config = dict(
    init_std_qkv=0.0363,
    warmup_steps=58,
    batch_tokens=[8192, 16384, 24576],
)
Each number is 50 + 10 x the weight over its row's rms, rounded and kept within 0 to 99. Layers, rows and columns count from 0. The size before them is the row's rms in percent of the matrix's.

# layer 5 attention output, 64x64, rms 0.288, rows 0-63, columns 0-63
096:59 53 45 40 74 68 63 44 64 50 54 59 50 68 65 64 58 44 33 48 54 45 63 50 57 35 62 50 38 39 43 59 55 39 35 65 57 43 52 48 50 40 37 49 43 43 47 54 42 48 56 47 48 54 54 47 45 55 38 60 56 57 20 40
111:68 32 62 62 48 44 51 57 64 38 60 38 53 55 47 59 47 53 41 62 51 35 58 54 40 56 62 65 57 42 58 45 51 71 53 46 54 56 49 54 50 62 64 45 65 39 33 44 49 67 69 47 48 57 42 50 48 36 37 52 63 69 61 50
085:47 42 43 50 53 35 42 50 55 40 54 51 37 53 40 51 47 55 37 41 55 49 28 56 54 37 46 55 63 32 59 62 55 58 51 63 62 40 45 56 45 53 45 66 46 49 40 57 41 45 63 53 46 52 73 41 44 63 68 25 48 57 53 25
115:45 61 65 39 38 47 51 53 53 47 33 57 37 54 32 63 42 71 49 51 32 37 30 56 40 42 46 53 71 60 68 47 62 59 43 59 49 43 47 53 46 63 48 49 58 45 43 58 54 52 44 58 42 57 45 51 53 48 46 50 83 47 57 48
099:57 58 49 45 55 42 39 46 31 54 54 74 58 49 49 55 44 52 45 36 33 44 46 70 52 56 42 60 54 44 38 60 57 61 62 48 52 53 25 53 48 59 46 65 63 50 38 39 47 73 47 49 57 58 51 73 47 50 36 59 63 51 53 40
103:55 68 40 56 49 49 54 59 48 44 45 52 52 27 46 64 35 50 44 32 46 62 35 63 54 51 67 58 54 46 46 63 59 38 54 48 46 35 57 43 50 56 41 61 40 43 50 43 50 39 75 40 54 56 65 58 46 68 54 34 63 47 39 65
111:48 37 53 37 74 57 55 44 46 47 45 69 52 51 62 37 52 46 31 55 55 57 53 66 58 59 59 62 48 45 60 53 61 44 54 67 59 45 52 53 49 42 35 47 47 48 60 55 40 58 49 46 31 57 56 55 55 54 31 54 74 54 44 75
092:51 73 42 60 58 62 57 51 34 44 53 35 44 49 57 65 49 48 58 46 53 43 38 32 57 56 38 57 26 63 66 55 54 37 53 58 60 42 48 53 35 46 49 55 66 47 53 64 37 62 46 60 62 39 50 51 55 50 50 54 53 74 64 54
089:48 58 63 63 41 60 45 48 52 68 62 41 65 49 37 37 49 57 43 53 67 41 42 61 43 46 50 41 64 48 71 51 62 54 46 41 51 40 46 53 49 60 62 30 50 40 56 54 31 44 41 56 44 48 48 43 62 41 38 32 26 46 40 53
096:53 47 59 47 40 60 45 48 41 31 49 58 42 58 51 33 48 44 57 32 66 58 64 56 49 29 31 73 51 53 49 45 39 34 41 51 51 55 61 41 61 51 50 71 61 41 49 70 46 51 50 63 49 34 39 48 38 52 54 41 41 49 51 45
115:52 51 50 56 37 68 53 51 52 52 37 42 30 52 51 54 45 39 58 35 43 28 48 30 57 48 56 50 49 58 48 45 48 34 57 44 55 54 62 47 43 62 48 32 55 54 68 45 35 56 43 34 54 38 41 68 45 73 30 45 50 55 49 55
093:57 38 33 41 51 52 46 62 42 51 65 46 48 45 35 55 56 42 56 36 54 28 51 52 50 51 36 46 39 48 54 33 45 39 54 51 45 44 56 62 69 23 72 43 62 46 60 49 50 61 70 52 36 40 58 67 43 44 49 46 45 50 48 53
099:72 41 49 41 60 49 48 45 69 52 40 54 42 38 47 47 61 50 55 51 55 57 65 50 41 45 55 52 52 42 60 54 38 51 28 50 46 54 64 49 50 61 60 38 63 56 44 43 41 50 58 66 41 26 42 58 48 79 33 58 55 56 42 37
102:45 54 46 51 63 53 53 56 57 48 48 52 47 39 55 44 39 45 48 68 63 45 40 60 55 55 47 36 56 39 49 46 25 30 43 34 54 41 54 77 59 35 46 59 69 62 42 54 46 45 59 57 54 34 59 42 59 55 42 56 31 35 51 53
096:55 52 41 50 34 52 42 32 47 55 53 47 45 54 47 56 43 24 27 57 38 59 63 51 57 61 49 51 67 51 63 49 42 43 43 56 39 79 42 47 44 54 51 46 51 48 51 59 65 50 43 58 59 60 58 44 57 62 66 46 43 55 74 51
086:50 41 49 60 50 50 52 53 53 54 40 79 56 71 55 38 46 45 61 60 54 38 49 33 37 49 44 63 42 65 47 45 59 34 59 28 48 40 57 35 54 58 51 51 46 49 50 38 53 68 44 58 64 49 54 46 38 31 58 42 50 60 64 58
107:49 45 44 59 51 46 44 47 32 52 42 54 47 34 58 60 48 43 59 48 65 51 55 40 42 50 57 54 58 54 54 57 72 47 41 70 49 41 74 52 42 47 45 47 42 29 57 61 22 53 52 65 48 64 44 52 54 44 44 45 49 55 22 49
095:49 50 40 47 54 33 49 53 31 35 51 49 60 41 34 56 50 57 41 44 56 46 46 69 53 51 59 30 53 44 52 31 44 55 53 64 57 68 48 54 54 54 48 46 48 41 55 55 38 35 39 62 53 32 53 39 62 57 21 47 49 29 45 47
113:50 58 51 50 52 62 39 73 49 50 49 46 45 39 49 52 55 53 60 40 37 38 44 56 48 38 42 71 53 59 31 59 45 39 55 50 46 60 58 54 46 34 70 52 47 43 37 58 36 33 73 62 47 43 51 53 48 69 46 69 36 52 52 55
113:48 61 14 59 21 61 60 57 51 57 56 41 46 58 49 48 46 54 73 47 54 43 33 37 52 45 42 47 45 47 43 58 43 51 55 37 45 46 65 50 65 54 54 49 55 64 44 58 62 51 55 44 55 41 54 52 52 49 62 48 46 48 68 65
111:48 43 55 36 48 47 61 51 68 48 68 58 54 56 44 54 61 52 54 57 57 66 48 65 43 67 40 63 57 59 57 45 53 55 51 62 32 39 48 63 56 32 54 50 54 63 54 33 35 58 37 45 41 57 40 50 63 47 55 40 61 31 52 28
100:45 45 72 32 48 46 48 65 42 55 61 42 47 59 46 60 55 60 46 65 74 76 47 61 53 60 57 62 44 41 54 48 69 53 50 55 54 42 55 43 65 44 48 39 43 52 49 46 34 54 52 41 39 53 48 39 49 44 38 50 66 53 30 39
089:54 46 64 51 48 55 53 48 31 61 38 49 70 56 61 51 33 44 65 48 55 48 60 70 48 42 53 62 48 67 78 49 63 42 65 72 47 41 59 57 41 41 50 34 61 56 42 56 51 59 50 40 53 50 53 42 52 40 57 49 49 53 37 55
099:61 47 51 45 56 55 44 36 50 34 53 50 58 36 39 65 34 60 46 58 49 41 25 61 43 52 31 46 54 45 40 55 57 65 38 50 53 67 60 45 39 51 54 28 31 43 55 33 52 54 54 53 40 41 42 50 61 57 44 60 53 31 49 62
107:56 68 48 62 57 54 62 46 51 57 48 60 39 56 55 45 61 50 56 57 76 62 54 37 53 70 55 52 36 56 50 52 61 37 41 62 44 34 70 58 47 26 58 57 65 51 60 36 40 38 49 56 49 62 57 37 55 56 53 57 46 53 59 49
084:42 27 43 45 54 47 43 58 72 49 47 46 52 49 53 44 42 46 35 35 36 55 43 40 43 50 58 42 45 54 53 29 19 35 62 37 45 54 70 42 58 52 39 44 46 63 39 59 45 57 59 41 56 61 51 53 55 39 54 38 45 44 42 56
105:56 39 46 59 54 43 47 27 60 52 38 55 46 53 60 45 54 42 30 59 54 37 40 51 44 45 51 61 53 31 65 50 52 54 48 43 57 57 38 65 58 46 48 51 56 55 68 54 72 55 41 53 28 70 40 42 57 43 55 44 49 48 30 65
105:58 44 49 55 71 49 47 53 66 61 63 45 56 60 49 45 52 30 52 64 55 61 60 43 63 39 64 58 70 46 47 40 37 37 54 50 55 58 72 55 52 64 37 44 59 64 34 59 46 39 40 60 63 40 58 46 43 54 37 57 48 54 40 48
085:43 34 51 57 47 60 71 50 63 58 43 55 54 54 51 54 37 38 49 62 80 42 43 42 58 46 42 44 47 39 58 54 36 49 73 61 64 44 46 46 47 54 38 61 50 62 33 44 47 62 35 43 46 48 54 51 31 40 36 58 52 60 55 58
089:42 29 66 49 30 48 66 51 50 45 68 52 58 39 36 47 35 48 58 47 50 46 36 82 40 50 58 51 55 34 57 52 73 47 36 49 48 53 47 49 59 52 57 50 48 37 59 38 41 52 54 38 51 51 53 45 46 55 68 59 53 53 61 49
097:51 30 48 55 60 48 54 36 53 43 49 40 50 65 53 64 63 38 64 47 56 60 52 62 41 54 48 71 59 60 61 52 56 55 46 50 34 50 19 50 45 61 57 68 46 48 50 51 41 55 42 45 62 56 51 44 46 35 49 43 53 46 70 28
096:55 54 46 55 64 65 52 31 49 48 42 56 56 58 43 57 49 43 37 72 78 48 43 36 64 48 48 43 55 53 34 62 53 38 61 51 53 50 25 52 65 60 53 72 54 53 43 53 66 55 47 44 43 47 56 34 52 43 55 56 48 54 58 58
103:61 59 63 46 41 48 45 35 62 63 56 59 48 60 52 47 52 45 57 52 48 47 39 74 40 41 46 47 30 43 49 55 56 39 43 56 48 28 47 48 44 60 40 49 44 41 37 38 47 47 57 66 31 48 49 65 51 61 44 48 54 49 27 75
106:41 48 73 37 35 52 31 45 50 46 61 53 51 51 62 48 47 40 54 49 68 55 48 67 47 49 42 37 55 32 54 25 63 28 49 46 49 46 41 64 46 54 65 55 42 59 57 52 60 50 60 43 40 50 45 53 66 55 44 61 51 55 40 66
115:44 61 51 50 47 60 56 48 51 53 63 51 57 44 66 58 48 52 34 54 44 63 50 31 68 49 43 51 45 46 45 47 56 66 31 55 39 50 45 45 35 54 40 53 31 26 32 54 59 72 55 39 46 71 62 45 41 50 54 53 58 65 55 53
090:33 44 67 56 51 40 56 56 60 57 35 48 69 54 46 57 54 50 42 56 47 65 45 40 56 44 58 47 64 55 66 57 43 49 33 56 44 73 62 32 58 45 47 46 50 52 40 46 44 45 45 74 56 50 31 64 53 46 56 44 38 37 53 32
097:46 53 64 60 50 57 49 56 62 51 62 53 44 57 55 57 37 70 45 56 74 48 57 37 42 41 59 54 42 34 30 61 40 49 37 40 47 48 28 47 52 61 38 50 64 37 51 60 65 47 54 31 64 64 62 39 56 45 46 54 57 42 50 52
096:67 54 36 49 36 48 37 57 62 60 56 53 32 59 44 50 46 56 53 46 59 67 51 37 53 36 56 41 39 55 45 63 31 61 44 51 48 59 79 49 52 49 48 66 52 64 36 48 28 48 56 52 43 59 69 41 53 54 54 47 44 59 43 43
089:60 34 46 64 73 58 59 46 24 49 59 53 53 45 61 41 62 56 53 43 44 69 38 54 48 33 63 46 41 48 42 42 44 48 37 52 37 40 56 50 64 43 46 64 47 39 39 66 47 49 43 49 30 57 58 59 53 56 48 60 60 42 53 34
098:40 46 47 46 46 33 56 44 50 47 48 48 53 46 54 63 66 44 57 57 44 57 50 55 62 46 43 46 58 51 67 51 61 78 53 63 55 58 55 40 38 30 55 58 54 75 59 37 39 53 47 65 67 46 45 47 65 37 49 38 46 67 62 41
098:51 62 41 50 38 43 63 47 51 44 41 37 53 40 61 53 45 70 54 50 53 54 53 57 77 57 60 51 43 49 52 60 42 27 38 50 51 44 53 53 48 51 46 69 49 62 49 62 27 55 53 46 51 41 48 44 68 44 57 36 50 34 73 40
113:50 56 39 47 52 41 55 50 46 65 54 59 58 47 50 40 56 25 59 50 46 61 48 49 37 36 60 46 49 67 50 28 59 50 47 43 51 49 54 44 75 45 35 46 51 71 55 66 41 51 56 44 55 32 52 79 46 66 50 47 47 48 50 56
108:66 70 41 44 50 53 53 51 59 68 52 75 49 55 52 43 59 51 43 56 50 53 50 38 62 60 42 69 54 53 51 47 51 58 72 40 59 50 43 35 70 58 48 51 40 57 55 54 63 63 60 53 41 60 43 45 32 29 44 47 50 64 50 37
110:44 40 49 38 48 44 55 44 55 63 36 47 58 38 40 38 58 70 47 57 61 41 34 64 41 77 56 53 50 45 48 37 41 49 46 48 45 49 30 47 42 56 39 59 39 34 51 48 61 57 45 54 63 58 50 28 70 46 45 46 43 38 57 60
110:47 52 55 65 57 46 59 48 48 53 56 55 50 56 52 53 58 42 55 39 53 34 53 51 35 49 48 45 40 69 35 54 44 43 51 36 48 71 66 37 71 57 63 39 39 76 71 41 29 47 51 42 54 39 47 50 61 65 45 46 51 47 48 44
092:68 50 34 47 63 43 58 38 61 53 46 45 42 57 27 45 63 58 56 40 57 50 50 53 47 24 28 56 59 50 52 30 43 48 58 40 44 46 61 65 44 61 50 40 46 60 55 55 58 62 38 58 49 40 40 67 54 45 57 39 62 53 60 45
086:57 44 54 49 68 44 35 32 49 32 63 41 57 42 55 46 45 61 52 52 35 43 44 52 48 35 48 47 63 66 33 26 49 50 53 24 48 51 49 60 56 39 52 49 62 63 53 45 53 41 48 39 53 49 34 60 48 48 46 38 34 48 47 31
117:51 52 48 40 53 37 34 37 78 62 51 44 36 53 49 68 62 38 48 43 43 47 58 56 48 59 56 54 37 53 44 36 59 40 66 44 55 51 50 26 54 65 73 62 45 62 52 51 47 53 56 60 42 60 43 51 44 39 63 50 39 53 55 63
118:43 50 56 36 44 45 57 53 74 60 51 64 55 49 55 57 62 64 58 51 68 69 76 61 54 34 50 63 63 49 55 52 53 55 44 38 59 42 62 49 53 36 56 54 51 48 49 58 40 52 48 71 45 44 62 52 44 64 44 56 38 29 43 52
090:50 63 54 54 60 39 29 47 49 48 56 44 47 53 50 35 56 47 50 59 44 57 47 49 41 27 39 55 50 67 41 46 24 42 65 61 50 64 47 51 57 41 57 53 47 53 58 62 52 35 59 27 46 39 43 48 35 48 49 51 28 60 32 48
098:48 33 39 67 42 53 66 49 37 32 52 60 52 51 54 54 45 77 59 41 44 39 55 55 50 61 23 60 55 67 60 51 65 57 35 51 36 44 50 52 54 39 60 55 45 35 57 39 59 59 48 50 40 57 42 42 59 37 48 47 53 61 56 56
091:61 54 55 46 49 40 41 39 61 54 49 44 54 44 42 48 59 30 53 54 52 42 52 44 57 54 42 46 54 62 63 65 54 26 56 49 57 46 40 29 79 46 38 58 43 61 60 39 68 49 38 35 58 58 58 40 53 55 63 57 57 47 63 59
087:54 53 54 49 44 57 44 58 46 39 61 36 46 59 41 47 49 28 50 57 58 55 65 67 51 45 38 39 47 58 74 46 48 47 59 44 53 53 36 41 48 28 32 38 48 50 47 36 62 49 68 40 51 63 46 63 57 45 52 33 53 44 72 50
087:42 54 62 50 46 58 48 64 67 49 47 47 54 53 38 48 35 60 65 64 47 43 57 46 57 54 42 41 62 57 62 65 46 51 75 46 39 40 44 37 46 50 32 46 65 66 33 63 59 41 56 53 49 46 62 51 61 67 67 53 34 57 50 58
102:48 47 51 39 39 36 58 55 40 54 58 61 68 45 54 65 54 51 50 46 50 59 40 51 44 38 21 62 59 63 56 50 55 50 51 55 61 46 44 56 37 53 41 56 58 53 48 65 33 49 49 51 52 63 69 36 54 61 42 63 30 53 43 75
093:39 50 48 51 40 52 43 72 56 50 50 32 53 55 42 41 63 56 67 55 58 49 36 50 51 65 52 52 42 61 30 39 54 46 49 50 48 53 37 49 66 52 39 67 64 41 64 45 50 50 47 29 55 52 51 38 69 34 55 43 64 54 62 68
091:67 58 32 42 38 37 61 44 46 52 63 59 50 55 57 58 43 58 57 38 51 57 57 54 50 54 64 59 43 38 61 46 37 48 79 51 56 48 51 51 62 67 62 49 39 32 56 34 68 43 46 36 61 36 53 37 44 55 54 53 52 39 47 40
092:54 44 38 41 34 65 47 50 40 54 48 48 62 40 64 55 60 58 55 67 30 55 35 36 46 57 38 38 51 47 48 51 81 51 51 43 45 43 74 67 50 36 55 47 57 49 60 35 53 52 57 54 52 43 51 37 52 60 60 50 57 60 58 42
118:51 72 29 42 49 28 42 54 57 51 52 40 59 55 49 47 52 45 63 40 65 50 46 40 60 64 59 68 44 44 76 44 37 53 63 60 58 35 61 65 42 53 64 52 66 33 48 50 42 49 43 46 42 56 44 52 47 47 63 46 45 41 48 53
090:64 50 36 44 51 42 41 57 36 33 49 57 43 32 51 59 42 42 52 49 43 35 49 51 59 55 52 60 46 50 43 34 35 31 52 71 52 51 55 64 64 66 57 46 56 40 37 60 44 57 59 69 47 44 70 54 57 62 61 54 53 41 66 49
091:53 46 60 30 56 64 44 59 54 48 49 56 39 60 29 46 34 65 67 53 40 42 54 66 52 57 66 41 47 48 41 54 61 39 62 59 56 75 48 62 42 61 61 43 64 60 51 55 49 44 47 44 45 50 52 45 60 52 35 68 49 34 43 59
096:40 51 49 58 34 74 52 39 53 69 55 35 64 44 55 61 38 48 41 54 55 50 53 45 62 49 36 71 69 38 42 57 44 51 52 69 54 51 57 51 46 54 50 50 55 53 54 31 60 36 48 53 53 37 34 62 63 48 57 51 69 36 50 52
095:60 31 54 47 33 49 42 45 51 46 29 43 47 42 50 47 37 64 58 44 67 33 56 39 63 66 55 71 29 50 47 35 52 43 58 62 63 47 49 64 49 41 52 44 64 38 46 57 37 47 44 61 57 55 53 50 48 38 53 54 35 45 40 41
119:57 48 44 37 54 48 55 42 20 56 43 80 63 47 76 43 54 41 55 44 61 54 59 60 54 45 55 54 53 54 55 47 57 51 43 58 43 25 49 60 45 55 43 56 39 70 49 53 37 52 48 45 49 45 70 48 52 54 55 51 59 38 53 55